From a checkpoint of a small transformer trained on Wikipedia.
Size: 8 layers, 4 heads of 32, MLP 512 squared ReLU, vocabulary 8192, 3.72M parameters.
Each number is 128 + 24 x the weight over its row's rms, rounded and kept within 0 to 255. Layers, rows and columns count from 0. Numbers have three digits each. The size before them is the row's rms in percent of the matrix's.

# layer 5 attention value, 128x128, rms 0.293, rows 36-127, columns 32-63
100:152145098182090159132141124123088127146118098139133139089104185096181177152129100180140152129148
107:161157142113109106127153145123152111101145121136126115131112131141149147134098120193060166110099
098:118123138164160122100121159127127110074165097111115103133121158161123123165143075119121129095159
113:158113100119121094120140160129139123135099127117141122123155176153157148130102121164119070125144
104:154079130076132126099141122135117140158111109091114095088083106156095116121112157171125154154152
090:123169112152133144104133082131102137143114160124119185115130160131095129119122121133113102110097
089:147085130077115108150108138138093148154113159106070143145119117121078108149144119119128139117145
095:123140141107101111105156108124084108111114114087091151148118130143134103157146118140149118127155
110:127123117143170097155123126150132123150092144146099095112136171162119143101087131111154150125101
102:083108093138123177102144120118150154171087136118156153138172122171134117160132129159140106127133
101:099080146127077156146152136072092119094151124147120114079143144162151172100130133156129167158154
077:114132151171106126110123189099161142136145124120110143142118159104119114136145109162125127136146
097:137155169156116097092167166157081127128135137145103094136139107095120132119121096162123120143122
086:115160131083103108159145091106110142142115158083175146150122132104111115161124130142121149127110
088:094114142095099110140095149092128158136123177127138110121113120108130125151129148138090109122123
091:156151134115152140137081118090138119103146140144102148103156106138118137145143084120141151138160
096:121135093132122104091171114154140116099103108102083150147123137139110121180115116184113157126108
096:088129137144114113142148099126139104084065097109126149130118128139108128115122149105123064095117
085:112144123128150114119117099128120078132120082114115150104141138108126122133120181146093131142177
110:128116122089145118132115119116111156089128147128159175130145135104129133169162152144118108103111
112:144124180054092095138092128115124118110144139128132121091113157130145153101130121115150100124158
100:127114110140179158087129131133170143088105109156118178092137069149145136140120125119105115119112
083:118159113118111134132142133167123133144097116100118160137102092134101097114127120112092121111097
092:147130129125115181110151088179100178124144175104111074112119105111110112168127114123125138106118
094:089084125136111118127140150104145150130095112130104131077122134153100175092088116139115087062127
086:135136152098136168132092086136098126112120134165145099144140139170173103131132117112095160153156
093:163126076125136100177129127161128107153118125127142099120113146120154172137134074105166080139099
087:130129155140119135139120118133141112116126125087155140150138165126144109111141126120078156142122
097:106120111112079100126106133099134166108186081145163113153125139174145106121105080118181145148130
105:116132121112099140113089114109092111111165169124118155156121106108156160144113156085174163147158
103:080141149156112166112135115163130136145174132090194172138101121111114097125095112117161132084102
089:158112157148118129140122136088150169130127157127112127097094113102120144108101122116143116121114
113:110118163097135194111161124083107108150159153144105094108132122145078120149132122115072104123124
106:163148142107150040127116130117085136122158129124147105149127115136147136137122141098151148118133
099:126117164143095129113103109140141162092116094149121115151140145121136125099179128101124143159125
094:143135118114133152128138140087145103080127182147118140087117130116113169131085113153165151155150
108:099104140119081116175091126083144122121119118121093102120148109092100141157133138150134134151063
086:087101158132140090146137130110108113112166158087113144084171159132137100116136156128102108142127
111:171108083105110150122134137130185106107150098060107127133098104118133134138172138105139130097126
100:160143096142133140144148095115186148097084108156082148108164113128106130114126149102131158146137
103:156107131148128103180102160122104148109146154097143138120124169126141145102178121130101156127130
107:089158108165114117098127121120133067126146130073152130096141116101128140111123159115153169178088
086:155136120129137115126149165091135119087109171160138120079156134106109148107124127109156103111142
076:148132171144146155122104101105141160120127148086169120111133139130105146108120148119150111110078
099:148118124140150105107075124111141111090164124133145133097086118142127112134102129079142111116134
091:107125135122110115130149121126123091158145120136091139136163116131133120096122081132148141124164
103:136136139134139115117143137151138173129132092128133102094158117130115111124098127107158072154118
112:113132137133118153104117141141139153112120157105107110110167125123186127116102138103104114125175
089:132133168101132092155083121154125137154160102137150135102102139161146111150121105106099113138139
111:101219155150154104115108122131128137130135123159191139110094135138155130167131137134104172109099
096:172136124125128102126148111123117089140123138119117140188154147108137123149125103135112124123155
102:158197104135132118125168131121156164127141103126108099118181163103106129135145120118158145134140
085:193147132107144135109126122120156136104112139143106131119120163125137136135153138101114144143113
090:101140124140122130134145124146136123123086121065135181101100108172128148153122105139142114133114
100:126091176132110106131100130157117143138114158163137124117100119154116096103088119113130120112074
088:120103095119091102136166167108125117104139137179117126143176126130096102134119090173152122105144
109:134154078133093098164122158096116148144102150143155154104149112109108120135141169125126086155112
095:156126127102099129137128123137123117111123084139119165088129102152137135129171144154092152122114
108:084144083146119133082113115161136145174122150166128140124147130144164131152151151144124105123116
113:084161153117139141140158145152147129103132129120138149105165135144125124111109139124118161154155
118:146143117122125150089113099091122145160117092155076146087121094117109086111120099134114105115091
104:122123121116070088119102096164120108059095128146135178163160139127114130119096159103140140145172
106:164120142150127152113143166130103096147130085092132106113112149177149122152073145102117153116125
107:110161149087132105134078179147097154115117119097077093147100136153122153153149153116154139153134
100:105121120140097095100125114086124189101121134101144143129143097101116110148122132178130098104101
107:153124120166147104165163092119103172139151142143142063147147111138121177096153134121131128099105
115:117157132100111110132116142134186132100113137152142118112099118126142100128131138144163145121100
097:122121149146133152119123157133129136106141171145107143139166114118103161126139125161127194077134
094:163114117126108147168159121134127082114121106128154067127134097080093125128122091097171118130134
090:106133156143124078135089139100132100128118132133128143138091071135135114097127161116114163163111
127:159154090152141148096118114127127106121135122123091152148102128157119135158100136116128155116112
120:149122156162147146120142153159143163143104118112153097134137112103152100133161142130110157106134
080:117161138105124151129119055157132150111137126120140147136142133142124147122154135097140144120124
100:141137151111135120127185171135149130111155090152137153127094164081125153116147132094127174126115
111:129140118101111157120163094140124142128142137155123118143111139146190102113092138117155103152145
098:095114110123125150153090122134125118129147105141099088138124187105104136147156115091120105111140
111:149152149133139136090134100153099143125159163123109150140088102116130167108106100131085102144126
093:122131140143145118099153092111115115081113091112159115148136087133145124142142130084132167188139
115:158096126137158153138155123141149119135128138150114120111092146109164139132083130155101164110102
096:164093115085065135125136138098143114128150117129150115110122151154164116168175110097144137125135
092:149105113125121142149140108145169140159123146128164166141115143114109126106143147132144116126115
105:083120103163085120127139123130126131133076158131133139149142143097118143118156142136116155112160
084:129117106118083129148091142168126121123088084139115095102095179107086140145118127156134157119114
108:147133107159100121070136166158130144090090127143136150136120171138143105123099106126120105110125
107:082168133144121148148087101129165145115100146136102128088124148118167148124172124078120086109130
112:141129097140121171152117106140130128103155143146198115134118174152129173063172089155145114137133
093:164151107153116158150126134063116118119147114119134140149113092115117165106135102115119157120091
087:140126137129110123153098138068145123095139123144119159104125145151144160087097134089157134133118
116:146124128115125071098199157088122090135119148133106154123125131163112094100127128128089135147116
090:077101160094137113160137129214121158138147132114098158132125139082114112140123136096158124126099
106:136143109158098164092173077137083121079138144126134152111105134157125154101153105148107117134137
101:089116112141134118120108097146150110146150144146131107119143138143116107107175101161116100092082
# layer 5 attention output (transposed), 128x128, rms 0.264, rows 36-127, columns 32-63
094:103119135150126113122111116121123144125152105145139144110129118112100093133125139130106122152115
090:127151158114150080125118086132139155121117146129112122080130173143134135117148167116171141129127
088:095120140122124096146157076134140128132125137139098133107149102105109112121106120104116126152091
109:131099119137119094074174120160107140139110150082111117144133172135116071156084119099121122171159
087:121107143133134127114131081110115145116147145129117142112155135116109135143102128129124172127160
095:112130145127145127097127158106120156148127147144078142098151116132100096093109120145138148139144
087:112114153106111128140104107094104102150142138137117113105164134163124157079099113148126114156131
075:085166106139117112147126125143128099119129106117120094141125125098132127126139133125130103116142
119:132118081113161146097133117150082125158156137118160116121125131146111137102119132116129191143120
081:134145094163131123114177118174154142123128142136108138142164118130119132136092126087133150180119
093:114114128136132138128155135106145144133168137153119134085127105115121136112105105125104170145129
099:106126152167125140120115132109135123100125144135102102178133091134128167129149130085131111122086
097:118133161142132096107088148139127116143134101137107114115133149109161123107191125163180109129154
094:149097121113127120149119087083085142141106200114121157154126089152105150135067128111122141139108
089:146117122123099140123104109109127117114157105123154127121129095108146094123119119157123107126174
094:120124134143114173118143119158115149145137139171128084049099128125146104096127113132126148103152
086:105126115169125114094166094137163148158118104101104144127130159117100127147147150112134119181116
095:099136128159097143106072154162099151143104111134179120125125093123119138116082151118120101124153
075:118142116125132101103161137159124133147103101140113122146127129115149113181105121099162132122155
097:157166124114106116132152119104171093123102158139128139116118106125163121153105086134102122110146
101:138111123102132062147112142137079109128115108160134112122120119142151139162185115108175138097123
084:133136136136102118077143084126143167141142177121131169129162150107114132121110137187100131137132
082:091122147106106127102124112141132143142133137114115118115157110127108134045116117162137124138132
090:142129110138134149136115044106114148140121196102128143138133094133111118132101103115126136115127
095:105143124093104136103148158137158140136143100134119116073125088101133111157122082134105110143149
087:132150114132087176145110104096093094105153122115136103147113123091152131141163122131159134144159
081:130109116137127128131105174155156127127096119178145115152117106144119145070146200143129141105106
087:151135128113140163148128088104140123084117140134158126139111111135112158159086142154127155113138
106:127145107155112110146121116140102142134143156146172107119117108113131151084135107089147146160142
121:138142132133128118135154093102095133133150143089107117105133088152097107124130135060135155162140
114:148119138087117108157150108155114114175136145109131109119171091102152074129173127097158117143130
085:128108115137135139099132148152112138137138095132100111157095117097079136090106179091114132156119
129:137135141139122155165149129153136183093140136135145177129182111155098108114132137163184156130151
118:133155122125134114145127121127096167172111117100125143124131157119130169130129087070163126068147
112:140131106129115146130113119118101122124145119137166126107150173175098068149102134145146104152146
104:080113138157148140081100150140129130120137134070112109144149075154111134154170166131121153171107
116:098137183149144143152140127097082153126118110144155129169121153157116150090160105147102139167148
086:139130135125121138156114113126166155144120164113124078161110170145146156104127103114144141132118
127:110158147104117126174116114158111116072123113109080122141112110076104082117171119156125111098098
111:120134132107124121078118125124123144120165126099110117138137133132122102149136180159136130138125
116:086093097121126141137090100147109165103105115125163122066120160172129128127136147133141099139113
122:128151134096134159169154098144098136135157136117135161112084130132121165128153157054125119122118
087:123113114116134128137098159154074156106088115100133100155160102143117149187106140125145166139118
088:162125119145159147133134130068116135133115125150113169151133162142120109107128146158121164083128
113:148149117164159121158117138160118106123103104119144161134171094119123140154134119088132126133127
099:111126106125142116114120091151156077142093113127080071111138108164137143059113148105117082184100
116:120134121154121126165085117114163120154142105130081074137138068101087079093111118105125119084097
127:142146133100121102113097109125125106163132123122147137142142174101093112126083087157146145128151
092:171115126173121132152136093105132107150115104152154115082104134121186136117123048133160123168154
122:129109102156170149099131164182104120171092148119111113112110131138132104159129107125147145150130
099:111097130106137166116126126142110104151151129131138143131133165172142103143143102117135123172125
115:125124121085108111150142142095152173119134147099135116159124118114152137170132118124125136171126
088:156134121100177145155144141129115143152114128103161137111134124146149131142086111148138160142106
095:134146092151136141154141108151132125171142164149158105108151143100125171129123117121149164115134
107:113117184124145105119141172116129155144099146138141120159138094176130092079127138104143102139124
086:146136134129090118123097167119140135092114166110125121153150128161128116115136132112152141052136
124:158108114138139093120150173130137148138098131148123087135095141158082126135165087128151131115111
108:150116123103141144135142109164116128118136096142158129127124149167145156099157130136134132186157
123:100156140173125122124145141137187128073119139130164112172086133129115144126159100124097108162150
124:140102117119116118177115147133134113151152117118130129106144141115125168091106140152167124128115
123:119161126142115146159091106156126122117140126145103113129137116155152104112158091125116131146124
115:087131125157129105181107101138123115154099198159140135158120129146132117128159151112171129158167
100:167110111152152101152126151114107149101126141110113116084135143135120123124132132127084151098089
102:123108135111145102141136164146102125120132119085100104112106189146102125134152138119169151109153
094:112151151160113071130146111169099111097155168084118134119146100162165103118161089141116118198178
111:105132128126134141072149120142145146107124169112129133092148101128097131088133112106135177084115
106:091111179117091160115154099138172113070121123155143169133154106153130122141141138115164126088129
084:133123131161118144150122127125150152115123180161119135108163120156123149086127130141129142117088
087:135090135117112108184128110106079105132088099125083135166140134120161099165142125154142108122095
095:137114128129075126151118136094128152145149127167152108114095117139101138116135147076099140106147
127:075167138135145126159146105140130156149164134114117118119165160138117100138150105092123113169094
116:117094127122143135112180188123163166128123104080134144134142128120122148124069113122094153124130
082:145155067172138125106155124162169172131141134149169172164126159116137122131149158090151147132111
106:106165143131147153150156133142127086137148109153119114177128149146124128121134141156143137127097
109:140140162129161093089155125143141123132145113158133081134141148102062159110123155138138153120124
100:102139112106108116152126133112135119139167116115087106109081157132127095129113131105164124117135
107:173155111136067158095130096118130122114144092149116111122113146116123152138085143159092130133133
081:154147146122120115078128075140129134114169100099157137090146153102126139142113139124114118130152
105:122128129106126116150148153138118172127148173123084135142114089138121075147122101137119106191146
092:148113108091112118140109119133128107103133094148063138096101139146177118145093094078107166116126
084:145099131112127120143152124105163162146110153111124145162124179142134125142144121136137134179116
100:144094119132087129171133103127163154133085134106109164124112106128152097129141157133113148099126
089:111067202116111115112124133133099155101110141158103155076142137152101134105105127113132136062136
101:170116090156087110110137126132171165122111149124124149114127099140132140132117133144131096132147
107:124123175114125096119138128134138122084096165129128163098184105151072133143151137166122123115140
102:131161126121115142121098134111104092138127124158160165165072157157124103113134145125111105083108
090:111115112145141160139090109118103136125182121126130130113126129114152130159127092128114187120120
081:138118114140103153101136101141138152082157139143117168087114158119136113107169156159151127103142
106:114116133112132196123083144140096164096123082119118136071135089096135148175125140137116121104137
084:136081173086086163145123110100132139149081132148136112125142160157135136116105129186137136183122
110:160152111157111156102158141131135167113149141114125155110117171118157140143096085110114147091100
099:103147095164128138113119128131132149146130159165167152124111129161150100122149111150103124103116
# layer 5 attention query, 128x128, rms 0.236, rows 64-127, columns 32-63
091:144115155129168113103146118142133114129151110092126115116169112096132158130086097133116083171119
134:131125100144098121148122124120118164126101170164124155133088143157126111113170178132132180071147
081:115144161107179165128146120146154105126125088125121085129133107110115136130103087109135072160105
106:132146120094148141122152105149141091141136088096118098141155116109123180138103113115131089166119
065:126169153123106142117174090107174114185126081119136100139128156124095178109150094119096108167157
092:136097118147120128130093132108106139145099175155122128083105090184126068078132150153156145109102
073:120114132149122114092132149104147144151118156139088140164103133177138099128180156149110174101149
086:139123109125120126147099149125109126109124171165113139091099106132133065085130169160102132121087
084:128130148157145139101146128137159081148144070113110105147158145095110162132133067144126112149155
088:134121109151118133126108112110077154144115165145110151123092127188133102124147188125098183127112
088:133130140082121165131136116112133120135083155109120147112148091160169100131169143104128162132122
104:114130186131103107105135111127147123137163112109136118119139160112112146145116092156125067147150
099:130160128139170143112125182149116128133125160127111144178170094110133138155153088127100172089165
081:159134138129099132165173145119130126112115150135137182153104132127121150110158155134156118098112
082:122173167177129142085135117110114121126170130090127144137164160178094101120086140159145152149098
091:115181162083177120112149096144143123107144134123143194143166133119131099114154150151160136123143
104:124102113079146109117140063161108119168147109123102108086164111186154054126070141134160122135147
087:094100174134134171160137149090131141136181133088149165101096154163136163113099152102164136129112
095:123128113063142137135160106141141129103127149161134163114090159162148123124124172129097153166148
083:108067126085120105177101081118109153139110100142119118137144138108117116138092127160178135117119
096:114119185179162096060112134135140147123118147114081101115118095139117090101105143126135131158134
077:160084147119120145139148171118127126134142082103093153159126136113103101118124159137126104130126
096:151110104102122133161153142142136108148134149149154130111128172083146099122135121136143123133137
087:117113176150097123121117132109174123102079130147119088139149110144111129100111075133159090100106
094:104146143114122140116106129118162140095139151092133132120093177132150146126100094149115109105109
095:139144094091108122151118121164154148140131130157144141122152124135111098105108114180140155042121
091:156115134130137146119138113121133089159145120127118103105107101126104157119132114106140131150120
087:128116122151147165143106092133138144141154098115136160077182096111147133134091106168178159115134
100:154086124119137137140108105092097131130105114128098146132128101153108132183090127116119167115147
086:079086127100127162057144128116150130093114141119173141105131132131139136148144137108111113111078
088:115124103125088124114105154135158128103100156128118111107120077101125097118101161143128099126064
097:136125118170098137060122177144130139100146156137123126167129170128090111141147160155106180132121
095:102149105119128156156108091139095149147143120165114139129149173136125182113142084111112119127159
092:112105124119109133125135121146113144129102148178102109146154140152094144121154095158126146112148
088:134143115169085108153133152109150123109128092110122118072151129101108104114084198130152114127104
113:077112110122128157136118152137115116090103124157111107112159161144126178130141102130126118126161
099:139116141114160073152148125185165122118134114124129129080180160112105133130088148123126134122177
093:086101166093095173133128113115140136155149125174100108113154135158140171124135099117123150123150
121:104127122135155067150112139145166131140126136092122090152129111136106121151156174121146125119123
119:098155098127108123105126128148144128134163103112130137112158119125134134142098093132140139122135
089:174095110098108137130129119111096116134144134159146167129134120143188105086168123078104160136141
106:141133103144147094133134130150147162133095135093163079139114128124157093135158157122117078128119
110:065135140107126136119102103150157095101151103163082121126126163146141158153159146120132120154151
104:156150116121154119148157136132137126109139185101120142126133138141149134122166126139143129118179
110:153099139104142162099139108146151115107147119137147152096101143138128083119145102143081148132127
106:120137110150098126126108126139133119130105096117124141120069137169151110078130126141152149086113
105:128172182140164174102126069155122155160154165114123152099139122147075131108130115127167103122171
107:084096140128145137072088123115144092125137131174123126122145154166144124143140134112063100130082
116:127127131145104150130069181105123136114103138138119121163137133067130148167080134115113145122117
106:103090107107087142084162147142112137143140135134166163096154104145135156112115086132120164104141
120:089119133170138141094110103126147160113159118159145102115084128142137156161118114102142128140154
110:114136159144145141112123129106118111147114053145093165103097102120155119124119155155150123126113
114:117071144103118135160136119143148118129098152101129152113138148096062104093116117166129128119147
116:137141087155114108177116149099115173110138135124136194183106128130149164131151132117147146090116
117:126100073142078150107108116112127091102113096138171111109140124113111098146116126170157109117121
115:118122121117144146160114139138127094126137127126124143148179099123164111138149162164144143142119
123:124170111132149100130103088130113096108157113130149142116123143091123133105145109184147085156142
119:144153130152151099133170126142104103111143107143116162146128126130139095127131129129123121163109
107:143134151126103130120126111119115128142156124083122137187157129093137128129095133129165161102116
112:141162139118182132107164094126101116121093112136098148164160072149113126137156173098101170153123
108:142153104116069149120137111134079103148143137122176125134124133145156168141150112140140108106124
106:151129103156171190194136172162127130115095078124166108156148129118119114117136153127128137071136
110:146164144169132105076124160136095130121127106160124104113139124148134131128134137142110129156127
113:139115093150137104104147146134173146136106116129153141143111150119104128112141140137157097144110
# layer 5 attention key, 128x128, rms 0.246, rows 64-127, columns 32-63
147:127144150112150138134167132151137125143149055134168112148145135102122179161121131132121116150168
057:160142119131132125139187162146155156157104157134153164147135174149140198149089126130102147120146
055:117165135128160155125153165156151094100106103162144113141114102142150132188116079107136140107111
106:109163165113159153148160122143145115133153055151147111145152136083109147156099092110117109135142
066:095143108117124093090094127145136111088212107106084109116153101102144127168130150112123139124106
099:135087129116117120106098111095093142130098172148129160100114141156133091080146123157131153127127
083:124109125116092114118095125095117129118118167118082138118124122149113067133176153149117151103116
076:155133110128132137128153169131131161142110183111155149128122145136118091093159143113129133115142
066:136138143101112142116117090106130084105152091119120046130149110100098143158124112145105128111147
109:124126093119102080120108083108105118106113140125099094130091121156150071108170122133107111101131
072:112120104147148112103138107131163112145141131124126149140124160155117137114113134126069114148138
103:176145144109151132074145144137136171090120075124167122154110130087071146163135117161103144130121
086:144122137136089116138135140127127106101153139119149097130134132090152128083166133125067103130103
082:132108125148130154143119124115148146162165140121094128127162094125102148143111145083118167161169
079:109132130128091106136078132114096139092149100138168115121118117154111159129136108143173111069105
090:111160143133123119175103092136195107180143133105119110101141129142172157164116130139143134140146
092:130166103147135155148155131113154126132126115136140124154116137132164127125118136143125139104120
091:161162115115137089111110166135145105129101099181133110130105215124131114131143097165145135096112
090:134151143097091168104137104124106113152151137128165136144111118079123143160060124142107132108092
080:108126115139104146120157111145099094144106117163109152128124087168131128111154134111107125152152
089:108135114093101168157137146141143126143123096083181102087120139064116148114138108144171119091089
083:117133114105136109150134155075150117125108094146120135140163153153157152165124172125098122143129
097:123085115073103136091119095114121096141184161127095158113145100105136149081159136086113116163093
085:141149096175115111093131132124142153115102107140149131136090152119106127153153123099141199121102
096:108155141126131129114085128104105096091133165119090111134128081130106136151075116162129153099075
088:139144126167113093147140075145165154115092141111131120114125117151103131128163125101163136137147
084:151107129146149157124115133155167154170109167104134128136141143073116154126108156134102144097134
080:102092095128135089138071094133134093106116110115157079142122142124143110126165131138131113140117
091:104141120132132162129133151118104104166122131165175126142176112146124108144131067175121122122130
085:108145122154104094107079119117129149124163147087118140135137093132129083120125131065122107174091
093:140083155129135172170098104149086124125101126178116174088098118151116145146116146118156137088123
088:102119136112099150144091134124115130130185094084166102115127103158161107113153100111112134088148
093:153132125141108089107121133126141088116147104076102080135097087115171131143152176126164132139147
117:153113118134149128132170155133139128141132136087174115131132126115154126168129138140161126145154
090:128107145126127124152151109156115155115107127136107120114105161122110096134151142135115138092143
107:107162147171132115141141122134136140079145128132164124111135131083165118154131130135148129134136
091:108108116103160103111183111147128130129097135118098082120120124100162132156167115138130144169128
098:123150109148087130151142119138166101122176132098108120126141138118165150148135132138130131122103
101:136131112120119104169149115129161134116127155109127178109109135134148147125124141120129133120136
114:099135147170159165127165147176184138101140118125111097176141132112095130130119120139143157133097
110:135111158128129127136121114094114131161104133125160148118074141157170134139141133149128111119107
091:143158135146167163145116137113138141121096150147140104166115151155120121148130133132153142121080
106:113124173139161120106120119072127139144102124116133137133161141157157173124166140132075124141154
104:139111103149161104121122160116126132177147129122163116087118102148112116116107162115101123137136
104:113137114108128108137153102134165164128103117132149125164135130103151110120145109153130079150155
107:162105154098161144115093120104113149094123111121136152135116182128097149173132105125129156116099
098:105165118125146130123153147159132129131134147119135157097113109151124120173088142103133113107133
112:131124102107129085114171091119147124088111163137133134148105144091125110118127144138137111173122
107:099119138114086088128130149115099108124111103121090129102097114143162116100091156093115134158154
101:132118121128160127128124109111167164148144112156148133093165158177132134186127144100099155098131
093:114146126144099126089128117145150118135139096114124152081130134102117077119117081149148144159122
104:140148103132103141130127101139098130118123095153129093127140097148138124125177109113148125126170
105:107107191126123150116107092066153131141163126167117123139140102115144139095099123134110136171110
108:141148131112129127130125087125133128119146110123145118152125125168128147137135110148073083144127
101:127145153106133149095113150165166118164121147157155196122116086149114174140145085151102124111122
113:186155148115132155110146128179151134158074141115140119114154098081083108153133110095122147132141
118:146179165106119092133122110110121175160124142073102143156117113155107107119095128131132089109129
108:135137093155136131111121119151150137133101128099096116134121098092118106167114116129155107103114
109:160167092122138130167124152083155101126147167125109087110111199149161130104151141125145098106135
104:108131128117117181137156143195141119130098173123152153123167155093144133125136129094153102169129
103:140113129113151121135103152126097150118139129176137105127164139152093130108192105153065088119119
112:116143121127163099172180156173136156139124101115130124131103062096131126132120149134117121146145
111:116108131104127143143147161163146182146116107141126124164149135128133099156137135091099099104127
102:128103141083097146141136118141121089118107112123110119101122107120130081103088111155169120106091
# layer 5 MLP up, 512x128, rms 0.293, rows 0-49, columns 32-63
107:167155113139160104163121107117134145150159134144128116060142097117165175128149172140154107117133
099:183126131121089146183115140119109148177155089169163134140151093138121156138152142124149122082097
090:123113090129097184152127103059132175094179121133128126156098148135175112136121121134148124155148
097:176195129114169140117124169116119117108109141136124111135159103116133160140112132155130120096142
101:123180126104147131118102122137113141150137111060135082119128149104158131126152163127091162108100
078:131118126159095126136103115091097121113116139125065137168130104119123158158139138120150192169135
113:108137110154149141139146130137101135112114113140138118135136121145118118116097091091092111175157
091:104142133148149140132100134117114125151147144104112124129107119112099124174129151088122076154171
091:109132120113165153107119146132153156151133111133115115152062110134074141132130146130116145125137
090:153153131081112109107135098144095100122094129133160097163118104127111177122139125139183103142085
105:103164133116112093109127127131133173114139135099104101122160137098084073111120128112142098150118
082:107103160123150131142130131158124165148102123114101092152142141084123085116113139066124165118104
105:153152117119142102107106104134136141085118109156148165139175122150107154107140136128148136175134
098:150144132145123148156056157135133126150157126139111149102138110096132107105128154110119115174102
109:164134130130158142107116163119129159129164138115157099125153161124136143143099175143160103124103
115:147119157137143195108135131124131135107166108104129130111103142123068160146137156091136142149129
085:099114177084056106139118172087120162121109125047114115139131118135145158166103119141119162145142
082:129113133078137113125180111136151141120152149123083115126116174146147113152099140161105121163137
099:095163109145123140132126163134100102118086108187152109133158143105174132150153126099093120119142
082:101168146152128157147122169097118125149127106085120124158090127099143097137120128126139147133111
106:127166129146110159127107090125104128172116111166141174086114072081145142100115111133120104114146
094:089102125092099097131110154098113163149097144133105094122156136139147146160113124132141166137081
098:159142120095139107097100114154160134122081112106122094164183118124145106103124153117096142136105
108:123124142128122142125134148147090115108144114141098140147125112150105123156110138096102135120145
098:131196157158093124131147127120128084142116121113138126115105199129108134090127137176152089148147
097:166125104156110158149164127144127099132126118134147148142146109152073107126129129096135121110151
110:145116109107122133112107139122112117121163123143114088116156112126083126121110082124101095132109
108:138091145120086141129120133123120170124117142139129147156133089094141146160116105105148117104108
100:109116099167156160121151158096140097130158098085166104131128123112150162090139150119143126119119
105:108121105128172147167175135128141079177093118138155139121081138092117135119116098091139132077139
106:152122187115131150112172077155135108127116120159105125141119152155113148145126156084158138110113
083:156148177126130169115125150128110101129134127123092149138105157128139135115160133099125142096103
111:128145131152145118114131091110076171123107099080137083105100143124123147115122124169108153176088
097:133181114091129134123107153179134139146141146124165137110099120111141125121079117117129138126121
092:107140124150117121140094136131105112093127122141112121157131102132071146162097122080087128147138
107:128141155126088107112109126129149071131119096094170130116135145102129106122147092139115144146128
111:164152116105136113137117156167107152108141146139173101124115114136102172132089111113112148120099
091:155132125080111133143120117120109088112123109107140087158152142129170141123141165124140111125125
112:122172109126115118128121107163128165121112134168136150123159132121140130152155112139170109160099
115:102151150105141128156109069153128107084141106135165141156139098154115149138155164119168131135152
115:122068146091129144156114149125121158106182116153163164139177137118151122207130095134074169152135
105:124093085155124100156135124147130130150152139127142117157119139123108133106109126135178119110129
096:145117123145126150100100116139157132139165141093190176110153110106157102164108093139138123119114
090:141159135113149115109095147103168158075146104152105139166142036125126124121089117105131109108084
106:111147111127078117124107140168129138070133091136156131119137127173066127124120162134151106117142
095:122120168136119136110106139130117136135148086131154111160145165127115185114119175126101141145166
112:119121162132111181163132120102109152099128126166128068151104147066094130132143139112177107155129
116:081135183116140131144139122128137082154127118153153147167125173113155113170135131118171092174136
106:080149139127126135089077116111106133116101099146133137174129138108155159136092142127135130145080
107:099102147133094108153130053135149153104139107138123130165115095152141130130074123134151105130125
# layer 5 MLP down (transposed), 512x128, rms 0.0729, rows 0-48, columns 32-63
104:117137111128139157127109123111149132106103172093071124136101112151109157138119129137134185126096
094:156127159137134133099147096167129148108145128134166119102107122121159123122131183114122092116086
093:124111157117128093136154137143140116130151130128177074111114094118137116201129142153174159141151
080:067122109117112153040172095139118134118142096141140141142142158154146157134163091083099115120127
106:138132107113091105140115110148092156149155117129106145160118152139147123097085132149115174134138
091:154095123169132122184122123123130166107098153116161159132115172123123127172138130110145195106136
101:109157146137100159158124113098146156174092187100136100124086106090128091162129109167173123135164
094:134135113164121141118115156110162139110124114132113103147121134103136109177117119134140114163135
095:114098121121123131141133135151105124129130078144115120111099126093129109116160106143141116101111
095:117128136146131128083100075139092095123097107110118106179127141120121146165128113143127123131097
101:140139153108163166175090157138111132075115113098126130128134126154145132141052135131112152162157
085:053118151132125176141117107145156095123126058132086088129091156096125109132117156109141095153135
099:134158113111142146104100152149111107122067117120155114151108100136062110068142144119144137172147
096:123103114145186103159135175146122114108159124103121153125131119130149126145130149150087142130129
117:157135177173161134142149154078160094136143151118175136166123095141126114128117169156113146134164
114:141131139107140138124161107148095114101137152097129130162136128122172095120137085112107080132116
088:101136110143098159190092159077131163151101121081106142099143139101156136112139128130141149147109
090:095127136133074107139118154122140145098142139120150122153120107106095172163141105113142109127108
100:140136112061129123115160112174161149162169120105147144135108125152154117137118161130142153162134
085:140139140107160126141149095166136153110126092138137094137092100101092097137155084141129124116129
105:107096142105116143098087159138119083121118129115099191113141135108112100145087134097138119130144
109:131116144142112119176129140100148125129117157149134139126123114173195128156137153145106159160089
093:135192105153139158149098065078152104135113142125147144154141134137079137119130154105142140129139
100:102121146129131126171145105139152129156154119195096134182131111166150137168113130176140094154109
088:106122145147146105134115153137151075154141124147113153086111103119108140109142162146169140163134
099:146081122133113106126155046108150125148118135128138171168149079158109132136158120107150149098108
108:140127163086108107132179138150139148070114110093155109112095081118173116130103139133081158130138
112:109133129144138129113111152105151114135083090124113144141142168163142131103138122117095158133174
088:118131106189166167181097101092113117118135131109086152119129085134124141123139077088125112135095
101:114140108157123161115159117108164137119110139124151163105097098121141093155163140080171156137118
112:108104107120169101130124084116133130072145125140126078110100147136121105165124103126087137082110
085:123138131174110100098163102106144108122142103069134139125129118111124149129128087154106120161161
106:110116124181120143122120123114113178144076142120099126134112124164153152156113135202156088119125
100:119102096123155117138109131136076122166133106116144094129116093141138141113142136103081099124160
096:156115123141106194135109081107119126127088126107083159134148101103097118163110077120096147115112
100:121149122154144145111106156111131138091133093113126135095165101097136115155144136136136134134090
122:134110148113160096141149176157175156120123128127097115095142144181123060099082123118141133183163
098:092119100155106142155161134150105114126200114136121143143127136098115132136137134096144135093136
106:113128132115150138142097140131146088067118142146115122147142085158137138166118131161159104118131
111:102112093074147093091141161094122118156113117108142123141144109125165085104152146134129092118156
102:131148129118099090140083173088166102135144121112121115115125113141134144112075160110157156164126
104:137105105186161094157111149062125138132120135147113115144105140150129143123159119119187107137154
098:136094104135124126086137101136097127133172130097156120095138160133133167097147115099131130059128
086:157117149124125119118115152120148113146141100152157146147176129159130134125099153102174143126113
103:165131107182114092111110127125084140132147147141125127133150117123121125144129133100120089113131
108:159147118107130095134128102134167119140115112153148169147111128132136163120127157155141131128155
097:130109187130120136152137116122103150093133119119121137130111088087128122102098146099152103175071
123:099145110117116084147170099125132110143130158126106136094097101142130113136133144171120139191162
104:151148127148102105123148090116122108090109092143149108119130096172120149168124110091162149148094